Each number is 500 + 50 x the weight over its row's rms, rounded and kept within 0 to 999. Layers, rows and columns count from 0. Numbers have three digits each. The size before them is the row's rms in percent of the matrix's.

# v: layer 7 attention value, 96x96, rms 0.344, rows 21-31, columns 0-95
# o: layer 7 attention output (transposed), 96x96, rms 0.452, rows 21-31, columns 0-95
# q: layer 7 attention query, 96x96, rms 0.174, rows 32-52, columns 0-95
# k: layer 7 attention key, 96x96, rms 0.187, rows 32-52, columns 0-95
v21 072:530545527589530500554445535570563487519437539531395591519451481497524481545520470470523526599431605437549436501387450519500567537617431459491541468504513517459547512497500556501552509476392482475496497440550486464416447542596458522488479549511545517557570539590492562591501492474532563502
o21 070:515536435598426442503453504389584493473539501540433563526456494546592487564593506476571530497490539547442473421444422433504450480550527455496509440572457510498498502450520470521530562497417414539523577512617511552496470626557502460445479420487516496446505597484471491505458506499517517582
v22 068:515509501438527557529491409587450469436570397514516476506514616433460575518614443506645517549422502535523446445447528473517498503567432473480451536468532481516543449474484530484482552472481498606499541560458415497503507617442512515453478611473495520456505586484498523513467554498439459521
o22 074:533501465519495569438454517438497516540528498476486458533510622508513536567518469531520502504383604521451413341528468518517458435514557456513480564465507523447644506472538541526557504453516574446516566513549569452421503467462446515493621435504508575505479495516445482473423547544466450482
v23 078:540566467524510380462480466501522485455490521456578481482552458555420402421511550406429537547539464547558534528540442536480476580510531521472532500500523515461543548532418399566564401566498497419550561484436505478522384448553485609485397461499549472486514476492447486440451517516467523459
o23 080:507576528505473369477582471635521530458486513457518539403439453527530502469572475488423490652505455527485548550411549519500479534464511478568497509478460481503595471441440561620502434437528522507485432540522444529488463564483516420582441498539500462510468443557472551481534481532454460468
v24 067:580474520503466476449520591524472550373570442551502512417500469545560470539478438495552576615405472527446496495440503543472417447483383427546488513541533541451508408391507540488429556575563440490451509502491450491409473496540518487508443559524469539507473574516507531502468551473561464540
o24 075:475319535509534509492525521516501492488531535567500468502505559530448501443445548457594508490484493522402484498528472376502502471455520446555451575492546486510552466498500511425448532523444466473508583475590505527380424520440415470612490405544493574599446551504499448469514481489549550505
v25 059:539523502574516521578564481498554491427668452609581456572471547497538600507547483553532526593438486551443524463488500552492512504509474532521531582426455545520491580486538543456521558529555443554473472470570466513473493509471530483527508592586458564493499450527527451535543523360538523511
o25 064:532413503405521528481506542543538403457503572480561464466501594525466495478591436542515518410460550447522556416466498565559543473498533507475469570439640500495531526481532455506538514599487490458621495501528459495482405511531464523465508415583520589519447474421555467473479565487533470426
v26 057:580584504467636429482547527543485500522441499495421583470465453520435577561572362564528511440508473535456596511556507558490524445516504534487450452539527490566543496498566507478579480445436517428489554481475500453509500413526540552465613528450480572485457522439477472451494531546590475455
o26 057:534592596437513551506574503404521496513548435484447539498443565517440516513600432561460493484439509457376543511522404452450486531469410582579488442528566516546410489502535479474511494478442511528523430500512456580508471508513578418522517555536508486446492509554447549445467442491530409584
v27 062:550547535476533442452564594445446532582400605494510486465548511491479455436464459506410626497606481532550515472490467407456486588552520491541461475469497554486444614522512445569501454542441514448532503535564559468458496540563574545484494599426501450478446484533520529492468507468570556504
o27 070:497526491453504454532501552413501587415551531497459475494546481463517541450527479515422479508592461543471544541516562504521482577536394541546456418463462531485573542456529581486540484489443433551415458586538525493520447588512518547453425504607410390413525491477528500511574546504494603459
v28 077:390446453424488487441493461496533461508568500433504489523401485562525588458500438570528512578519493448542454432499473512573415464412522537433587435586464483492450432536457493471492457595621469451484496494444419513493450491520533606500505477508500540425397471535516540518490419463528524518
o28 082:455439486462445475495543495517459565529554477439434539407513474501461585436443518484503499570526547485583435505584510449510456494473554535528488622538488439537410495512488467415528443567498560492640514368516401518559449430482571432427479476556483561518457523487449490532462511526508533460
v29 071:600415424492482468526429591561519504428516514515491465553547393516485498558426574511533493493474496513364450546474589474368518418530494525562444477479525515416508518498473484591438454459419512536540467519480482441529479492442495466513398503464538451475517364504515497439529470474542528518
o29 076:507403508517432487575481384640494515551491543538638463577456492457604434509430492527501468419550503478515650499487517535483499497536475472561468518492557499504522470441464599517456522449463486493519485516532493512447478493528448469620552502478485543488527445530568499425419480502446543560
v30 062:566496490469491578446487529591439495432500516512480523496462511492528693552533500472534454534496607505529397469398427521495567477572378472595456427529559515534528486507500438536588552428523503457486519432500484531490569548575519497506479477562523495504445592524479521515565505530453491488
o30 070:487495404493466528477403508377561512534563514474496455560489571518561502549572540494561525539441521411465395534472493493505441563484526431512469496509498489498457511522522500503518582529382505424558519553529537468477474431436548498383498505431502527480487600482448472461338548440480447488
v31 062:527450586467478552517509555430457387471559441500456603466480561442534495540552490500458547531520486520391516497495381415493457506472524527441521528480481529495469450571507532437457584454511540531450528560428511538650528486473438571487560505537496578424505493463485486553419557535484411443
o31 072:510484529483522442510495484412462403545475422473440485515490560504442500492443488519430504494476385512480465490544453455479504516451509518597441524608447482531524541586429532495532515477517585528530527507485530515641487570468458478593518564458513593590439533536548557587555465585484413434
q32 079:531459518466504474575487487496485486460484474516428475400567486487515413501395406501465518526398446458455592502476476447495521580458498453494459546512554411484544511455492463388489566518469445459376519536459601536578549476509592444492479431487514476432498456508565499474423518595536535570
k32 080:481543442433422637477477470561520636508460461476523442494588577614459537492515494516455561466489497503576535506495528511417532491522545553531441561480424431410541481508495400544580472507561568514459423512551472481503508418493440480493459482509487529574435476521508526573537546492496400535
q33 079:513565472482500499441541583626522522502493456562431410489446459474482463487439445513536558457655504593540473428506584424448447491573566526486496483443525619470498367489522538482560490439572560542524437540500518508494504525463472498459487415502549492483512503470519546442453483534456527428
k33 061:517539451590512518511496440480513422536477489471482503501486465463633434436463490617537395446407512496513551525454547471552471574433554405500449463479484547532511498507425411413545576528476507513455553482548440471413495508589386538498484539478451478527499496422553493498424465442505570533
q34 078:485491539496481509590431471502533553507396485503552515431556570446524487588477434449464457518475384589467412529514464494496530489506446592553540541461396560513488477563530588425447468520517488420497503494428606552463441475529508521502510430547378524540495546499580519454493513517571493577
k34 086:564556524536512478568543461526509567544635466554484431479528507515455443507554488529545527376525485461588522543562451462515450553487453559472450560464567490474480640485486478500478430531505490523446496449489542467517541507574513447468424438667498537530464534457604549519472478507511416481
q35 089:445487485531480412494565515444510558488525525475473453514404486518463500499411529547587444516561470532453624418562488484493543482482580433452453504487525495462458445400451587459470458559499562501464563537454394476509500510516538569457482520472605434500504508445520489431443491498444590366
k35 077:518460545503488517462419461448565472470605499492563597455429443508505520452511566460575390497475460536397476539503541516561508538502468454494466473593547491539447536516589594471541526521474447463549587493473460501465511655542538479510465570467486469477557530572374513442514475480486571491
q36 087:579430469521531515607462552535463535432608491479451528523525557461516535483570574575456525449577525582624523525509466450497437587520452595476540468512475448533460606441483505571457482436490550580454499565484493509456402460412496489530554497484509506496542396514520465516526478444432519521
k36 078:477498492542522476475532445458530507439549486452511538527539545513470476456538368543437487468597570417447427496428587493556448531531537467502497517545489503454523403551423429624502530566520495494563465434457464516504589518551469463517507551480475477526447464392466459438654504473487572477
q37 086:519432461508524495538554522487541513470492446547593571387546457495528504461524543466576480520421405559580401556510463549486529474573460503564511504557512478567456476599558535532478489519415463520517417484509583539502552467512493421478473506564378498438556459479434552575510561436581530547
k37 081:473510494521467564482566466525441480449556511524331523481410434378464533474530530569497505418532454493557561557537466458541506516486455497456501529409521451470560526450465450540491463534503507442477518514489503474533528445460387472508400549474520568536485475498577429568433484607574463589
q38 080:477588472473451581589421503471546470470569464502468498531540638488545497535539485532498424456483564525525493421547520453474482495445508624463499446563530487493427509560659514501627524543520609510507564526562469471426478509584507560460559548509545496538503535460508521476513441541491496464
k38 076:485493487609443545457495554508565465412535585446527457566523495419485527582435463519514436423581535482548473468472445534490395538495525453524362505545451497472428412555539445526525439575386486482522493462503497511497594587495501554487462525517457483477448477505542512466575449449467580537
q39 081:582569526538505544508476424402418483507567521496535596523506499463523547373374431584563533411481434525476492482522500519512443567565390583475486477497433504524522602451506532517525572497457488510408544529515538441514498566420495450478549471478515479465505428491579568508511477471538530536
k39 097:502447448551511486520515517528440631417648418449373532549518517461429532470542508587564455459525460490565481494479487446572474477585517420429425469507567545514511489428420515585460557505493504489379552513529462446550553503497494522527538516486517436521444454439512521492496518504510570472
q40 076:514521538522446501464491480546570536492521553497508454525431454529531472449505415568583513549574534497443400536578488505514471445461605521551467499482509454526458430479403495624520500478463565506477423488497444476545398484536553431520494393532506378480469586528461489525384509468550429457
k40 103:449468469490552467454435496556532482434531505474551469458510528576445498536464399475452442541504461346445500487528535469465551495469565418538529447436536491502492415579586484493484503514400478575535526473558520534577533480556564456419531430477534494527437556504476433569433634479437512532
q41 094:454616456532514572534459511448566466570461464523478572626552651553555484501553505513519472508507467539514555426533463486467526551462389484506502443588481597453542469492528527468545492527604530492502623534534497534465436502504535474465474542525535590540463461448511452576536439543530506542
k41 103:497484539620513559489487459464517563439413451505447530598474403423518472446464427585560538473579443461532414514476501500589441497533475534478491484455517513495509539527381485569511542551549481448455541532483524530506452507436429468551452384559426503585483494504531434442586455555525523509
q42 087:431540401497447511480501519503544485529482456489540442480514509575457420508625515482467418537460557505502541513542457521494505542445597577591419440534561477503587453567536494574621483484640545440596482487460479441496487471527496561460506482534462439556547575503449486496440451550505457512
k42 091:433494502556458559464423449593536513610542433564588492446507425476569485553510504495454530539429502480474508489582473516573529466554440518571478488560488497453545433569484557503506534588464445494544424576479522532545498543527581468472376460623469480524479604481531501579469545458478499534
q43 089:526727498528455485548432438480360530550526480553507531563509549450559512515563520401549478441528516450587476567551470478492486599521473563480575465525506513501524628462566504469527466479502440468539544510511527480459441530548475533522504534488445483515498503499582486482475518539564462555
k43 085:507582498545557525498470541589434487427499518535513531452453445413466491519586529598490549557535550466496506483448445445479486532540465561461533494449559503522579570460407511514544513536613578374475504582510427518485449413450500459470483498476398586541495514415521454475522551566499565462
q44 098:503592525464480485479479459439602522576451474467540510489524530457477508409423481558432578471541495516398418467469549445547508549546430569547616503558434563576401577601528530502521519481462423546534493575471518521559483548515509484458548492489525408452499546454498536406563494486534456510
k44 096:528577519554515510503506515477446432430567502474507507433468521455449516432550538520531468539479495487427587496498495511462462479468394562524525542518535573469486505549637512422522460527559422441589506550566440512498549473554487494447610535414500499518578365400511473500591576528517516459
q45 100:458398395587545623463542508539447554427492428516407468507515499489395493577567533503490487461503452486580585492509452526542509504474547445485421513522479490489523510541446502591518371542554560479529466579517472579525547528434424515500534488512461587518516414440499478466487506539436544544
k45 089:462406436477529573530489555544509506484399431531572479459541542487493517537438500498468614558520455510457468483532435548467473457466583486524470588558509524368512454549447527512486468538485468508514515557456566498483409589464454570466546522631547438445509567623496499557455467490507541544
q46 102:461415559522442489467569415492533533523529524522560509461464471542473504453600544432522536520479525486495483580577604520551470414509569428588536482526532566519534408446474364528416523527511460499461498462495439465461493464487550543567446419460501387488457567534503463419460447521546438471
k46 106:475456487491468516408472520575577499547533523588472489519414457518446477494496448461430535608458464501483415460655518552479509469533450489484497417441455441513478493549463498494427532528411451476515492413506561518525405495587459495526501460504509537570438567462407480467494566562523374499
q47 081:489561541474548507525456469386415482519409555472491492549465533510448464484498507469556452484559512493396539593493467565382592556487482606519436459604505494540497522496609522419501519475525540476532426516439466447565480493552550552520595485401563525478527539438446488484561470469510460463
k47 105:549489449610578543479476508463440529468512540592544510523415454428479514460466588533501479475532471407554507589518448433485465480485519594420528409522528459476501566428468569573527433511531560443490478487509478520468542455478508517607565552483384569527519556452554516463567435583530527518
q48 096:420475532485555432506620555573482548409439593463616503432492378471474510491388540443526507538666458493432550488557490538472513503523511506473409492465538515432541471514500488467496458417476556437544448474507447499443463505502528508513529497521550453468483521544531567569561532478457535516
k48 095:445453479576517469496546426558571602543410525491486366484400469504546517472576564466527481512549504446487452462513501500532566514588479510464606457421469417500491478522469548497512504480424518544473470492471573543462488407564412442524492433491467520555473509422487560486452407586445556475
q49 099:395442416478557526504521431469491459566565391555438465525513517572497426444397503462442497429421538527515444450482459456533525514441493515475531435545481507510429606514461512515477455558381463533492527486498592579631522451521582459451500485518496540485472424473463490551437510492507480437
k49 109:525473508510587437538487522476489480466519439471415624492555445459489473451474447533439445523530507456569583536519453385582463465471468590487559485489530474575500589453462535558335499539587577559517453507452450540489541466543499514516589522543446531471465489450451458455555514479429489500
q50 090:432418467538517456543475500498470524538531535500476484506454531545563385550599611421543512593463567516375468503476383512426490461536539500500531454583505460464580423469505592480539525461489539496539425404531437493489502490530557535556492522408514484524546592498493427535510519487438526459
k50 100:512498540462537472529447492474490428544612589564471547469467576447538464476546573531485617496540539462506521466553531504461568501463474437523552513454447471458467504563483525431625499495409554467478552517480480442549481462432515540475500543438470342511455576572581496578490444548544447482
q51 104:436530460539508547528410557427568398413486435456548566555474586536551410546400488503482469581523574435436526484537487489523440479465513499544621491611496532490488490529536437447452523509445515521491510429562436470495518515582540499439519533541544512463451482551479482601545572527541434528
k51 108:557606418530487502532498549432431495515471533461458487511433422531541448485472603531517459511496451473595586524485461496442511539523481483456552490631487539558458536399518491514462399486487620479501499493482537560499462466464454531501496451477481615520471598437593481624496522495479513556
q52 090:440518531503487401466458570481625488615604460452536527528491557500556446512494455468443491514502516514587469482545472513511538538373443536471383531573534497567562487550465548585460466567491512513538479402460496453596480502485532568452551492519500387528534449559509513506538532429461489475
k52 102:472527581493456518422571487491522523495493493578463473457511567487557474484666444404471522508499476513498539522571488514558554471497447487488520461595413500540493470502450402500457547486526498478504544482627545544523474504513581569518628464592601451481466441497576475446509593456505478507